Part of a small language model's weights.
Training: a variant of SOAP for these matrices, 413M tokens, 3152 steps.
Each number is 128 + 24 x the weight over its row's rms, rounded and kept within 0 to 255. Layers, rows and columns count from 0. Numbers have three digits each. The size before them is the row's rms in percent of the matrix's.

# gate: layer 5 MLP gate, 1024x384, rms 0.0933, rows 342-408, columns 64-127
# up: layer 5 MLP up, 1024x384, rms 0.0918, rows 342-408, columns 64-127
# down: layer 5 MLP down (transposed), 1024x384, rms 0.0827, rows 342-407, columns 64-127
gate342 106:142079141137178142132135123120121152097121127110133109140123107093131123138130094144142114139091120121120115111115078127129118117124152141106121106170156130142096105137147140133138172137166118
up342 098:149140111114137065107142090117153124157156142166114131092122120137105109170120105136124119122128096172106116111100136119156152114129139125113154122156147131142182150101143119152162157121122146
down342 105:118127127100151158083131136128147150115116069148167138132125121142177108135118111132151143106187119105109084151115106104130168125137162128132148108127166154123142059120158146139127140121175128
gate343 100:130077122118204153152107155168134178157133126130120138137133141108119128138126136141111174166112122177163125144124062134120139124142170080122160131092132111100182168154098125092073127126129135
up343 089:136149134131115111098146074147130134105101158151128053114147136096124102105108084131128101090168103136136153157126111133148140122071129053144131115129112147097133108143127142106129147131081164
down343 098:143090152112107160143111092164149146141078141120122108149162120084124092093094166147140153099145105108113161156145114124128119127150124115136134142093091120142142116139126100115143105121129114
gate344 102:132109188087101097139127124099155152161123128108108152105142145091146112121123146109153136123191109127145135174125104146134102112124063123132165122143161116116140146117143105169143112076146139
up344 095:126136133140197198098111116110142159117154123114152111164077122100090141128140097102102162142144160088161087114167126151145149123154068120128151128148152128136104079140124144085120123112111151
down344 096:146130142149135136119163102078122126106106112094111177156119137143118120129091151155119079141153157161099147106125133123125139128106108119104109073096106113132080112131126146146128120106138144
gate345 106:113184120110113161136146145126109111164130147131122118105129133124163122144130164140149159137114157115166130114121108121098121109155117127126151106141139074119128145151124158120120139138096201
up345 103:161126137128146115116087118133115083114130151123132131120139137138112116158139146151204165142096084150129158135152121167118132164129171136119161110114173104136134119081147139103117087173124121
down345 104:174119127115132139145135134189081135161141142142118164098091130108149098129137166120143142094130123128141134127154147125123123148154141145143114142114116101052103140077110168114049117161111164
gate346 105:101118095124119144147103159146138085120110135165145102152116180088131120108159106162153081108081173110103149151114174081162111161131140134130142099132145104128123110103089120135101137179131140
up346 103:150117142112139117116128142132132169055145110159103104108170180121098166135101139126130120113123156122094172127166099173061144077129131153087102169066140115108140146120128137140112146117129154
down346 099:120116137110124151124138085139166133103181136116071118132126169084133133139106158177108118135102131160089102166155098045148096123142109161150089139142105102172135104139102125143131118115093131
gate347 101:171155098126102134147151130115107132089121138117159105122141133115153076120123130133153112155100100144155130212169123163091136115152147115113150149115095146132139170106110104095113163137161170
up347 100:122133111158168103112105132136139102109148122130106124175124103118105115123135154155153105120145159138086113148118156141093173116109167081119154156108114139134118157086114122101133111116131120
down347 102:117106149099121138096142128127129108086126136126116109137173138097151125131132163117145099132090166180158123097153139101101174083138220109135127133097133122140140126101081157142160154126142125
gate348 104:147145132132119114125073139137089071148098143130118142093115125077137093108154124113120171151127156129147165096139119136151127129133117139178171104130085147116087162114139161123110143133141177
up348 103:118154105090099117090126120116099147118128104113140144101101105152151115121113096143132121160125133154134127098116130153110147125148111171145070187119098150121120125139173096140143172140110119
down348 101:147205151173096145118146159073094173127121119135145166136145117131117105124128177109129149149139149129130130109109166139150155147162148092115113170137127112156168074138149107105123113152147142
gate349 104:148112116148163118125102114158128111155130155152116104123125088173148101160168130139123109103135080115110128096120133148091127163139142101128139144061152130132160109104112084181127086095111095
up349 102:128112119105116114130107166119171113129102126158107066136115113115139116138074143135131127102143108106101141128168118119153136125156155109129153146142149139114147125106121129132172141116130147
down349 101:137119123128137158108130125146148170129133079142167090126146153168154131145141136157148131129148106142069115101108119133136080158125132138131145140091085100074142142098131095145149119114113136
gate350 102:160092122155129173120096095124144130110144111128150077139123160112163090147108190107182097144146099138128195101151165177156161141101113139152101134092134170138153140159130068127118128168146157
up350 101:088136120159138142099081100139105133148100151174104090139146122084133119126072138110126116135100106157102163126131116140142124130128141146140115150130167104143123127116107119117105123122077116
down350 099:145130110093099119110139136158130117132103172084123083146164125129158146154112134151186124122066103131131102100160139093119156119128121119162147148095104173106133162143148120149128129115091119
gate351 094:129132112115126129179121129176205142116168087093175138134161141142163159110157146149104124130117158121135160137158134170110092091127176153138161136088098088147194174116122097138117115137135149
up351 101:135127081134147124157084178138146100154136092119169146151118145150135119139123100141149136119144153086170123148167118130102129117138098136141140134108106133132156149129155130166122153152101083
down351 099:098102109117090132140115131133132089146119108124161128133135150153160146141109124162144157131100130103143118100103129102126144141153073102129151121083115123164094150119120114127122143117133131
gate352 104:157119144112116100118098096132169163120091090139117106110114080152118191124085120105106155097141160129131118169141157148072113125098158144129143122125153103111151103132125087115132132156168081
up352 102:121147130140125169134123113136119089137148135111109158130161151155116069145078086145145142158137111118122132141095161122151168176151099167114166102140156106113075146145107129138089165149107129
down352 100:156139131116129154127145117108116146109142085133127130153126125105101067167084119113106085171133141121137098141120151116128105148163126126143101092130117086150111143132137130115112118138114134
gate353 101:114116113069102118133158157131157132124180119138124151092158151116097121139129123130122167117126148149130119113187148133142154153104127144110146133153119122110163119043159092151120147092156155
up353 103:119118128170120132094120158098148104106161083114102105067107105122161121137125121123124102080104110140128117155171157091147144149117148168102107140135118099157136129103134133100110123134149121
down353 098:131106125173100166081118144161076134151139105121119104173168119140116120135107128114149095156118111145120147135124166122093088091107132141094110136115149120087102119112111143138186108138110168
gate354 101:163172133150118131168158129111181115149107125145136145153058106125115116077114141151119101125130148113122120130096119117129101141113145131118100110124126122124143140126137088099144111111115131
up354 102:136142146171178132122119117131137169204146074114148141102118136158134146114124130136186080151142093071087084127126098104200132155125150107114129126126131095149126122169132161119118074141158157
down354 099:108100143120168143110127130147119108153118106103138114130126154101165137111110179155138090144188153146145160128135130144162139123082193091152117089102096100118155154127129093124114148114165128
gate355 096:123086095125136098104115159146139094129118176149092149144136139146101104083155129116168136148144147091073135128112115078156134122081131142130154158142138132168112128092064107143132214098113119
up355 093:130137103112130118109074147142174102120140124136104101095121136131113127151117163095110164118101097115135120177125159149113103095117138107166158116114112112101117115112168104093148107184141091
down355 095:137115071137099144156081072134131128139105138124132087129086126128126174172146138137120182076163168147129128129145095129079104111129149089121103121127139159110143127147142155158150089117155135
gate356 104:146143156140150178149138143172096117114122142152074099144156171140133156126165100113112122084150105172122105124067151137133103131143108141126135154087126147147128153162075146112112157106102078
up356 102:102168122136129125129169110149109152125070107117122057118138116140109074132108130138109087145096138137119126116136117163170141114119119119098160089103153157143108125115119122157116109168126137
down356 103:114131121114123160142159150182159138124097095113122091173112147178115154148143113172098123171111124101139138118170137115129173139129086127101133116149145143085099128138105130137162096121106124
gate357 100:145115141169139139149169122140139107121157151099139140103146119150110104100140123165122128098097057134128117105100136143152118143159125137115090147057113114120154111137118059114145123093132155
up357 102:126121122148164116144140134148107138116100089128117100111120126119096105139137110149116083113146075134117106116097128152089120123090099088129140136124165173113136072170093120118154136115099114
down357 101:119114094149121143100139110123125091122131093077113142104158069127147171174129152082101122145164163194165114138139115167132110137113137081088145110117114131104155135171123119169116134144121130
gate358 091:135140134140111178140082127112178107118118120111146144156190142138151092173089124161151116152110108139144151104104185118144114166101140141133111148147128134087154124109167133111115113112125119
up358 096:153160130173131128137086102124140150148118143142171129105178136155111117172103136121136087141100158119128100115135141107134141111149123131152136114149134126119136084106162183156138092118085140
down358 092:102153163167083152124107099127155137142119158156213137118110108098118133115131088095147113145137140147137134125186120170149136120139142097166076135125131137087135152110133138146144127097136132
gate359 097:105106142124118111157109114128129120121090152119176101143128161137110214153116078117134146121117138111123091101119120135150142154098119080116125191116124087116148122137103135116087129131166125
up359 111:148149135114125129124128145134128100112103167143145104126083133160130085158155158118108097136144123145144118165132115148091146089171097114153102122110091116162139115136154159136134137118133206
down359 107:138135111165120118134127161087133085150183190140109124144117118129139098159151137184133134098115094124136118119104136164142139133143111116127084128103080116120136130130134162135141154164113113
gate360 106:169118135112144115092152140161090081138120113093114165115089127142147108125121108113129097168154077101133131128107116132153125123112159121127173139138167132098157093132150141124121138048148147
up360 101:125104157100137129119131131107140109098136129128073155165161136117127092152123104099129154116129078151166148096116103128124116137132145110113091094088143128129163085140109140124125117114159133
down360 103:118154100134113155110127096139132095112129090114137099119101108161141098167088151107106119071125155135095155126103117136156124104177147125146132114153111093139153105134124103121143102101140106
gate361 101:112068135114175109107161139143133109088154143130099120106102079112136153105116095160139108213125153131116162129134109071134137127125119088109137122124113155132086185110144143149145158100151160
up361 101:111110114151132127114111155088108116133122064093152130151086090152128103120092097146140146159100147141109119132109150045127157112143105119091097125093141145106125144104132098131112078148105148
down361 098:139135138128141142122132141089108109134152087112140116126121110116156120121141139168177152172138131153133135142112164114143129147104157110145121148094143099102124153094147121119158127141115089
gate362 098:083112073148143141098171131122103179118142107114155107151149130069123122153128119137075128120068134155135117140172108146128168145112127163105173146147135121115132145158110125136130124128144152
up362 103:129148139125115136173119187117148120175124177153146138130128105160157135111116112097153135120140127165120131163182110105162128128108133120174145132132150150145183076080124093125105109118121127
down362 101:176146165132126132142135142113127141158184141112153137133152139114169120102135154114144120133150117156133113158119132135190109168142107091143106167153152135133162109151123129136104083142159098
gate363 104:135137146114126121144080153201104097126128140124122122103096122136156132143158093100108145104116123149104128119113137132114120156098118123144183130167085155112127156133117144158110144116129116
up363 106:158130113142109142117128100139169072127143107152145140122165170112153190128133150079147086156131097139134132163151112172102140114116102110127098127123132150149149088217138156137167118168127080
down363 103:161124117105106123104124095139143145110135123164149113107180144133144104118103156131161127140110097123136151142109126152111179125149131097083114124132146123131107116128162131181109118149142131
gate364 101:081156099121142083067113138129126109118116116133107116166090166139119123147132116157114108118137122110149109131095165124089130154127084112171178135148112098170132135141097138107145144110166112
up364 102:161182153169107134148115130149072129120143157113129081102151155101104123137072142093136118101062158139119160116085149173130107100132146130131117121082111108167095119064075104091115123109117167
down364 104:153132140125100128118104150171131139145157104122092172134148167105117131116102137114128097138128166119108149139089127121123094112122112122123148082069103128131082083145110114087140122168126099
gate365 097:137147096122119139110120130133123083143146116130107163156119104108092158130128084132107144172106127094102130117121088117127102141151142114170101104118116109173135093087111120124129137119131150
up365 098:108186152112112111111114134107148127155115123114151101138143113087139107140115125131139140084194109114140124126122122150095114127144132133127094107135109158150107120124149144087115119107100115
down365 100:141165143072160131105123140147151136116101086116140128107133136102136084119114139104080135144127115112124091102119117166131145085144144143075143131133091110149108133132126091139145137098132150
gate366 099:134149124130163085106108121112126155132129133138123122122154109157163168167107108138148138124120105112110125146144092108155144128091192110159105124176099146112124152184154124119147115163163159
up366 098:127121127103132125154108102118158141125161157121133087150091134108161123145066095142163132108144155136128132150122084090148182121114159128101135127147128153126134146080094139115158135118117093
down366 098:148130158138173150151156113113182112122134156131185128158151156136108161156150084125119123103132130146139127111144157115098157057100154146096157114140111092105126160133122170148155107156135099
gate367 100:119130140079125088141144138131108118127128158149105164167128117130122105134159116132085124133160063109114137157142150124150095131109132152125152147113123168144098115141109115137123118150097133
up367 102:084171188094147111112134127161146110154145126090092144133089104124138164123137138134107139163114134112127134149117116133113148118144136094138110143097125145141123134156166138109144106120144088
down367 102:123129168139149149152124158140119145101138152082118170133128095160113126121137119149166101177061153085094108136123121110153138142084084100155151136114154106121118125145094101100121124131150080
gate368 100:127085143129139113158100095136117129084133109140124112097138134146113136139143156112134123147135154101132171147116051125132144102107133154095126108147084145119094133137144130150138126192142179
up368 101:130171157188119154106128103125106167067132143131151094130153145143129120133131119087095105138127103126156112120141106144173103098124111117124160159112149114166093112073100158100126130144137121
down368 096:133141096111137160140137086126087106108120163169100078145144140135194139077139146127136146136137113102131139160083175113152151086145150144094134146145150103127145089131103132106159126142129131
gate369 103:132111172157113113092127117085124107154131126118137114100121105147130133132184120108101142147149111129126164165116134157129129119110132125128101149161113108106144124084140169134140088142131131
up369 099:104156111096145154146095056140142117124076131129132132127124186136134159131141097125158127096123139130139134164125126132079142095152141119119143114072144139119088137091182150144112126143136094
down369 100:093134098124111139145111133147129110158138118119150106139138163121133151136082157098104112122111123083132144172113130106142118155102111123082133075108110141133155124128138148161125125155155099
gate370 101:116137158163144140166116128096111105103112144137144125126156142144125083108133149124141144119101068126123141071103099146118131156157091132126142131167142115093121139154116103118133127137100122
up370 103:139171139150148146113120147144117109081093088161111122096132110121110127129140132140118143119148146149120107110116125161154123148121136133133114126128127143134114114110147120135143145121106112
down370 098:142141162116172115112129144118127139115143151119136094120150112091129114097127138142166155138128128141114141109101124116154127158109150103131144111100175147158092131098122088110142143102155171
gate371 102:161149164124099086160140143065135132089098120098100131175104124137126153149095106127191152058155106108129136123119115148130112150132089114136145163113151118162120113145144141103105138081119140
up371 102:156112090142127098172093118152128148120150127153136110140157111081134134140159172113084072119147123154098126129145171128147180118147112111139118123131154143117113150103114136092124121151121087
down371 103:084146146107140134105160103145136143126174127118101119139146136094163137107122122133130132132161121137114125095179144168120121162120126135134144116094118143128132099091105177156144119136106133
gate372 097:103121127143101152164137152171093145142098101154116143142114126071138142125125145152129094122145102166164112120114132097128150163161159116124150172137150146128160119130111101171130133160100129
up372 097:133133142116130154121122147149125115081138120107109117117127173145157114127148117141132107151118139142144112085111171144115119135145089145083132143070163095110112137119194068129146143086137133
down372 095:139125119110150108104136108108133163159140099142163133085144158166097106133154127122127117128136163123126114139088168111102119121124114124147162141130124136106112153106093107133105187113128142
gate373 103:128135105102133109164090156134090124161153088165068116143109109091141132124147102118156141151112117172111155068143139135088120168087147100125127126135140126117151133155134142101124114076127165
up373 103:116116150102184168082111145157146139126114113162131131139103082077145147092105100130127134122102125123146054092159146115132177117135138165139126138133122119100148115104105145084136184086113102
down373 104:120139149111151121122130144133123108159137134138127139160113112127094135099154107109139154107098121109129126122088134137106118140123115138149164128129154115142161119085150144152161071145095130
gate374 099:131112103093103114137114119110129144122129171105137156154102130094108172091163132122100106125155147122122174084134171117126111101140115142129143140083127132126123148134123140180095138105130132
up374 098:142171194112112131140124130123158120101082106094120063114164173154140130124140113129140075132151158135125090146128153171113143121098129138105160108107121149137082123092139166145131105138130107
down374 100:171127117126110186113152120124134106118134107165157149127139126095121133103125119094124139146116140103091098167162132122144125157139127109112119149111155097093108146138110124130161111106130150
gate375 101:112150102122154073083100102134081138107137188161149124150099100116119081119103126123130133137166141091112154100118132139099179140136113115138169088110119137127098093099142075158105136112178121
up375 098:111113137104095135124109111144139107142133118096105163089104138117149133109127100140157160136144098145151105114124148150147170111101128138136095132117079167119138122163087112133123113164142148
down375 099:129170119143134158105118175138137154154058080071161120150113112138123123153162124160152122163166071130119140151186140168134136153146085121149074153131144117097160117156120138100113083147132110
gate376 098:126141122107161130104121136148085092122131114112103128114181135146137119138115121099068114148214116083142163141128111102147118127128105150128189152139112139093134155121118118185167135088139135
up376 096:144098155130131098109100120136171129100124077156149080117118155115080136161079148136125123106162133124144151123109113095104111147121119160152145140157146160141111166114095116168109148125125162
down376 096:159137136119139102107099137104134092144130078169140117167111151137097097139146079114103110136146131138116095145108128124133137131109106101131117161114081134132118132108114136108144130152117171
gate377 098:088142149140141123127143129152126154126153137124129108095174114131097117105126116124150110117159119103098138110170106129085123109160097164130145129107148169139134094092120154118150120116155098
up377 097:155119141147115091122129099168129121100118170156125144151134117121147114112122124167140125151179155120157122114145142135148126134113135118116085102139139095116139125122124142160108123140120160
down377 102:119095112101111149131129095154110159117135137108099159125178107144110143155134132159123153162155134129083145126132123122153126128125142123125107126117104136132103140137118088163136158122124120
gate378 093:115142141122158115156132147183161125128129099153134159064140172110146136108151154131123155103176083153095138152133162186126143116094129155145144151123129119143126129129085120136128131151109090
up378 099:135127137089114112120120195116068118108126151077125153138111096117144091132129114118131137132160153121119093109100110102161140145166111124128124138127089118125145126185173154105128116107109147
down378 094:128127170098155097133125133133109117134158129144102086145101092116141105155098128119110118150135175128149123089117156124161115144148104127140094140168120123138138082137126117143128096147134100
gate379 103:145115142105118134105120133079122115138065154143131122143139146131161116102135112140126114132092124118120137137110143174143111176142148130115130168121118127104117118157113135144143110126090127
up379 105:116096102112162080132109102146124136141127127065130115098115133177087156122184126123090169109133133119149178124141120105057120144142112096127129124168116109108135143157173158124179101168113129
down379 100:134126166152118093108119103130141141115109077154127113107123090119135139122127152109088117120102112103111162153116116162140072130050147128159136119148105154109163100173085159162132130171135133
gate380 100:144103150133113118130128135144138161088115102067121109112114152149127130122109119141136083170134160155136113120169102144148122124109154141134125125119112106096134104147133161110188073130152091
up380 098:128101145134158155121105140110088149145084131135165117135107132143137067139183164157166125171088124106118132066119147122105119153131115127120103114151115104132094136123133151111129184096119166
down380 101:142119140134133088094150127175131117134145148118136137115090161173087139160133131142128123138140137170124096141133163159121160160133119117119172090128084096130104148135129148151141136123144129
gate381 094:087123088135146101153133089138114158110122105105140158165096131140112118116117144135135155090183112096164146115147121109113142119121135139124152150083144184099119119131129127149108139151122162
up381 094:135105127133146151130125062125151074146145145158117160113085112147165145130131164148115105126142120109143128094107162120102174174072150141094135129129134119117127125138118136136126134107149128
down381 095:132169133139124129129130077137122130144151152134119128131121124135123095114153126160116163136120121139115104148118156133096101106057096125112119090113090150100103104151142087160108088098149150
gate382 100:175125129104101179128088121105132089126166083166140138134082106085105171158154167119099095110159119128143145120112120122114137136100110117138158106134139095147149134141131090144100147117156078
up382 093:098128162140122153190133181116137146135121178139121113128160118143163133122133130104113112127104160144139117126131146152131140138144122130135125122147126115107129141106110114139138138117155133
down382 097:106098136087115106161117129150076154150130135141086091140132132132157126123119153135100143134157094165162121128173126167131142158145105148140131139131173089126095101169124127127116158129135139
gate383 097:079125135143193145107133126108120095121134165100121114170154146142131132101142148138172121101123151133106083121141125131147097131123100113126158122125126097081082090111121148168138158121100132
up383 095:131149116124156149145111150109136135117113091168159146151140145119054134189166125139158123102109136125131133106125121083110162123122161100129097128060146091152143110145158129085100133115110131
down383 096:157162147112154152117123112123121116090142100115154127139138097113104125206136077131139142126137131110130132121111161125084150151083113172142131106157116094150122148122106123096131158084182124
gate384 102:146116148167082113150113142167154148110152058114149136110135162129116089121115136149147129118120138149130140125182129135114177130127106131138107131134107147117152089132106120184108126131108126
up384 101:138085093151125117116170136102136081132131136121103103111107114106104164161154145137076145109086149154150145143129141112097152061077131119160153159172102093096098115098097103092110061191125143
down384 101:100113134130104105152136140109136135110112123174122144129119108075221170063096118131176157141090106126119105162142142094097166144115140112094119130080152140095129133165164153150096131152163072
gate385 106:105125140112168124147134131110155105141142153148117117147094111132152118122134122107133108144110138136147171113148086144088156108130128093106119107149134078149124142146111154131137142091126119
up385 104:133166114117135101114170136103151148128146112134147127128145151098157097122079168147123116125144137106107144128075113138133129142090128133153105106105148106119100165142154162127127129169171154
down385 102:150135142147155143074143140131130146115138108149146169125138122136093167170091115095144120134129156136118138119142134109143152114100110147144150151151107112126140120125161140143118134127091112
gate386 101:108162138094118149145149172168138085137143118103152148115086128119098138132118148134102134126140115143124086155164139126109134108145126162151113143165111143111143163127176079110157112156139142
up386 100:126155125130128088122116127136143143136130168129153075122137172100127104111122137155112146119126128147137140130076119172085080149110123133075173130106104129115097104151104119115139130168099102
down386 098:116131129115121074113115115130157135100112159130117093085108148052156121162094118104091095102143156106139172165110118112164134158141093085108121112119149106133123135193123141148124119182130089
gate387 096:089143177129115116152126137147096146139141114127121128124093137154147161098139111108138140163112138191127142128106129167129118121127122144103136114115127103110179088194100118122146133145078143
up387 099:102133123155165101141115153117181131146124120146102130209166130132099116131123124112156181119120096138172127097134124093085137161154173109125118137103139167119163110116113125151118144119167130
down387 096:124135155148155136125140140132125107126088120108123134118106160155111125176130080113092125167157086122126131142104099146127107120101144147110095127127093113105178113078129089171108155109102115
gate388 104:112134159089165096124104117127142101118122130092142106121130148112119157108135164156180126124117142123125104142085132163128133153117118126130158121106162129130133139109108145077138161141101114
up388 099:134104155138163135139145130092168171149115115100124144119157110123148097114144136163110089111162066129130140129124103127123151158138131151134185081092112207117163119072112132103131112123145117
down388 099:098114102167124123149079150064141147151096140091089136121095134100123123139123141128153130141108101122201119120121140136137158138117081138124118122139101130150111143130094149131128181150143159
gate389 099:121127123141130095146178099103118102103148101164115125164107126115120124122106144141108136124137094110106118097155029119125111106147115139158139165141124138120158115103118165133096135101092114
up389 097:159130148124180130132130132115137091123115180112136116128148168140157120116110122120114122094181139119116103108122061123131163169093114160108109120142137155071136152174110197103168160096113171
down389 102:111085099150163166162150100125117126119090119100157148173099112121100088090139127125138117144106134161145137102152154138147135121142128154144050123128137106105122122112132114128153129135144127
gate390 093:124117149086143084133104120109097137098134138131093103088140119107107154134120133143117150116094124132101092143103151107084121135102122136188110166120110171123129111099163098158152176119108132
up390 091:097135127156056189144121163125163097121091141153165105158145101143149083123117102122109124099165124123139160142168141151162125102127126085104177139135130131135109151150124134122107128160108139
down390 088:112157120101124135143115146183157135166147106119133105160163140103121120076155151127169109144138107116112128109147119112134140170119137112117148090131092179161122151128150146122164116115138139
gate391 099:112102156109093146111159108136134153117093147149140151183143152131130135142176103114108127106104160122112158096100137142132105168109129133166126149129149117109104126179152161116096132096130130
up391 097:124121166120166143125108146126132123109138108089134125106149140121157129087118154150138083111104101090115157149147158114107162109118131122102141153153082139103142125133116157113136090109150156
down391 101:146145136111144140131140150171155175119083167146097105083139124073146102133117162127130170095133101101142167183144082160109125133106104121117139150089094094129137142137153129137137154129161133
gate392 098:132151165163099130108179130133109112137124133136160134110115158118103119147111145130146123122151151145097143101113097170090108162152144113139150158078119103179137112141127109112135119101096132
up392 099:116132117135123137071191110131128151122130104122117131122081136149075100121130128060122108104130145122121103133117151166125111129149131098099131167081194148154121157085100115141119099124076139
down392 101:135161140145128128087151107148109141173155127100153171140105138129107145172099167118128139134114162111120127137156112158105140139090137112166128153115138113181075115122119162161117170119135103
gate393 099:129140127136172120123116082134163153126111101140127104148118139084149110147136111106119109104153121091095141142142139120129140136124110106102152111154126149089092093131101106129111139100162091
up393 104:126129108148109084127151133076158084136144133126125160122128177144143129137146102148117136098116135117110143163112124143122120115096143132122167116145138131083108125157143138088085134161116122
down393 096:158101105118131110106147131090114137130137095080161152131125169130137143117154118136132128147093108109123123108140119139134125157069124148173201158082136100137108107138091162137139101137124113
gate394 103:132132115157155106149141127138097144083103105148138123155101111129156100106143106159109104134060098189099120127092147136110072122145097084147125164118132132121124163122097130117094134150147121
up394 102:098144132133138156123134096093149134163066103100171110117130168119159192108158119143116094116112135121132141099091098075132129126122128156132142186132144112125090136089127135150142137081090130
down394 103:157188131137135141173094130113100113136085098098124113167140136152157129086157169068135138139127097122140131129078115101109146104100173123082133129131121156045141128118177177141174136098115078
gate395 100:122122094104128161092145116149113143113145134130087130138104101161122153118128150101133147113098164131164146130137162148098138129142156147123116102117170110158166122129136092141128070113169114
up395 105:139175145141115130129149115105119104161148127115107179149202142115130129121140150065132108105130126137114120146134123140117140136112120131139128142169152096131147161080140132131085142131125153
down395 107:092110162118110091144137115096101116128158138129130141097112130094117158122126124144122096133108112146095152098087098183136106162149141137125164131139117144187090120130138079138112115134058115
gate396 095:132162132130160104093098138130118101104117151154111160151153164124128126121150133129109134123161122103099172100124144161121112133097137117136121172122104140124091189145188148138110112152134083
up396 095:097104122129140163152119116136109114190119155145121115092136134119162129139100079142101125122128160142127109180146114165106171115124100111136103110132134148150087124104147134130099117128092105
down396 092:122118110153155119140138098138125112080113150119118117131113141115117126134124128132157162059140115173082130157144131069122089126136125147098124130140100172126105145138103126120156172128119117
gate397 105:114124136118088079157124144113103165145121104157052087150156083129111109128123220149141098109117062137094182131173128126101143123133153145105160134125090108143124111109122137107139136135128149
up397 099:152133160079161143109135128130117114124147167099120117121101119092185121122145133093161166067123152122123115150134109129112079134088128126140096114112128092125133136121125132143096115157140119
down397 100:147151131126150118118137134135139166118189143119109109107125146140138064148104187124112136092112137121096164106114142125124125140134126109146141122153125127146125117120148131131059155157121167
gate398 091:157132142156129110119124173109095116150141104113118104135079101142167096090083124112173099149110147094080130120146111117116116098140154122135110164140104176158084114163128159106158153109153115
up398 096:096124144115154180078168111130116151124110117122123116136155139115156147180138134141168177167141104118099077185137155164147140124164111084106139155107151138144113185120147130099131141163132120
down398 094:173144125129135114121091100139120156146080128142105138140088090161132124121147101118162133106101124136138110107117102148179119108135105129121108132130128142117071161162134107156132087118144137
gate399 102:150175124107124176140130130154136152159101151145142121121101142099143162179147129131155156116126105111111113160125119187094135129117129112127104135118116082135119109125137130101136071089150102
up399 102:116129158112148154140119128164152111159125131168154126127107108156122095151148126127138133142140133132182123112154150139140104118138114109084087156126102128135122134121090118093125128100157065
down399 102:113138119141137125130133160125133081125145120142118088158097125172154161126101121112107154143162115130151122152129113136119156162108114108156144152138098117158158146120126107073132136084135123
gate400 106:066102133121152169145113135092139125132137126131145181126132156156122146137101118071123091118162097150129157102158124147118120119130155159116142159127157100168140147121108140157148105100154127
up400 106:119115170094150111144119135118131110125123133136149164155131137114143185114128129114137127143165129138099141132175183095077111120121132146121169143093127135125124143120126124143164113117100139
down400 107:103128127091155125071153152104132171136109180099168154139148099140106136113128086130118124136093094134097159126138082104172147093121124086111119159154102145127111127125108087122126152138101078
gate401 100:084121114145113086119130142094144101142181138100162150130101108188123108114126140150113085082122109174143092095148127127158097140123155119140119102142096135138106136162135087098109107172111121
up401 099:110110121123125121121175136085111126151156106111139133101129121159089142178112103120164109141119110097117125145125109165124122159123132150112130123180140131156142127112148123137124164182099127
down401 101:084112146116137110126111194098102124144142124138128150156079130137148127124124133147107155097138152095091101180122144072128123122129148106127146133162075092123114143079073137129122149132135124
gate402 103:095160155125136110155095127141144092142142154130169169120132105126152131115084118081116112126174122130086129116148099165139152103112119098107135083175110137153129180101143138129155103123143140
up402 102:148138129179090108118133158154137107155112098150120133121115167093087127142118128153120084145068127149096091120155098123143122139118141159116123086162132135114125170171142096094060121129138139
down402 101:132090119141140159143105137203124114132143137152122096101147150128109163125144126136136170141109117147174121155093116153155123122128109135142108144111142104124137137119134144160178112105093168
gate403 105:139127138105151132145059134116106125101103119120119124079127113128114116168126099153161146140146174079088122122148113096185107119133140146137112144124138167170139122117146133108129150147128141
up403 104:122143098160129138176081197125096137179097168141145129128113156101121144108096093134130120127135118109122103103109118127125134137133091129054126060140127121078121104073092164087131144122138139
down403 100:127135133140116139153158137120100134178143085119134109175153114104172131127143179140137187172135128122170182143119130134122134087100121093150116092114133125129142116106084108138106096144104175
gate404 101:142110121090099108126134127150148143129099154109097108156157128107119174123085090123084134090173132108124061087121104059178148139136099086085131088088149128120141130089117146103134114143124107
up404 099:157147121116120127120139098123130118138172129082139081115159137129145155114128133129108118130162138126133144130188148132140105136104125162087098126152153158125098130089116124130134116076145136
down404 101:145065124123101113144128160110110102127150133113112142097131161130159084126149126133157076146118110133117124101096132143091120127107110154108103135125080121174108138173157149160144172102119121
gate405 098:144136184117143107112091105105060130165118143077098121119138118133111152119114121137161134156076164136164140119109145117090124107142140138136135122118117145112139105136145152128122120131172123
up405 097:103100156133139140107186126110174117120122117085100122114096120080150106085134166138115140096136091123128116118142128166139147184160132107144137128089145147136182114110133115101129111121130155
down405 101:102134092084110177097195087135147120106096101166133112153127116144103137107120139131122082155175153103113123142116141130128136147146115098100146144122138112152128105118145027095117119145108127
gate406 103:166141150134198129074147188121126101130157137137151136116182170148138148116100127158158135101145131138152126117087126120129149120146130147142120153074156127135177106152136132148107133147134166
up406 104:111146130120066182135118168124121140122121110109125141102119105126122104127133169141110118128141163132125102144116136153161106147134117112132134118142168118202119103088120146129143112110174146
down406 104:118102096135141150090148153137147135130123153159132157105114106124115165127103111134121178121135147133123084113150110114165159086168143132140160140143155118090123087144149133082100125134091122
gate407 087:093186137146122161152101169154103100153105147121146108139136127085134168158111143092134103105115117132133117096098113119122122154151086142165087076109122153122090085123164121135147129125111126
up407 093:115101127168081107127142129120117130110107178078142134159166134155120109125122103139134087152133127146124118146131099139138105140122093157129117119129130118135155113130153119111127121133135118
down407 095:137128096144124114189130140139173134153155136114136119127120112106178133099120106120154120108120150115133068145135140147094086137123088166150108107081135137167113120122091107158132072127098175
gate408 094:116129132099169097147155134139113129116151146087123105126097123115101075118162161117100121136138144154118133130140093144147114115125122120097160153110118124177119156114159104142144173090119124
up408 093:108136151159120121125125157109132148158145132135142138108121134110101136100104134089108156156118100149117112132127153130116105134140091127107096132114182131150123097133109127150109163131135131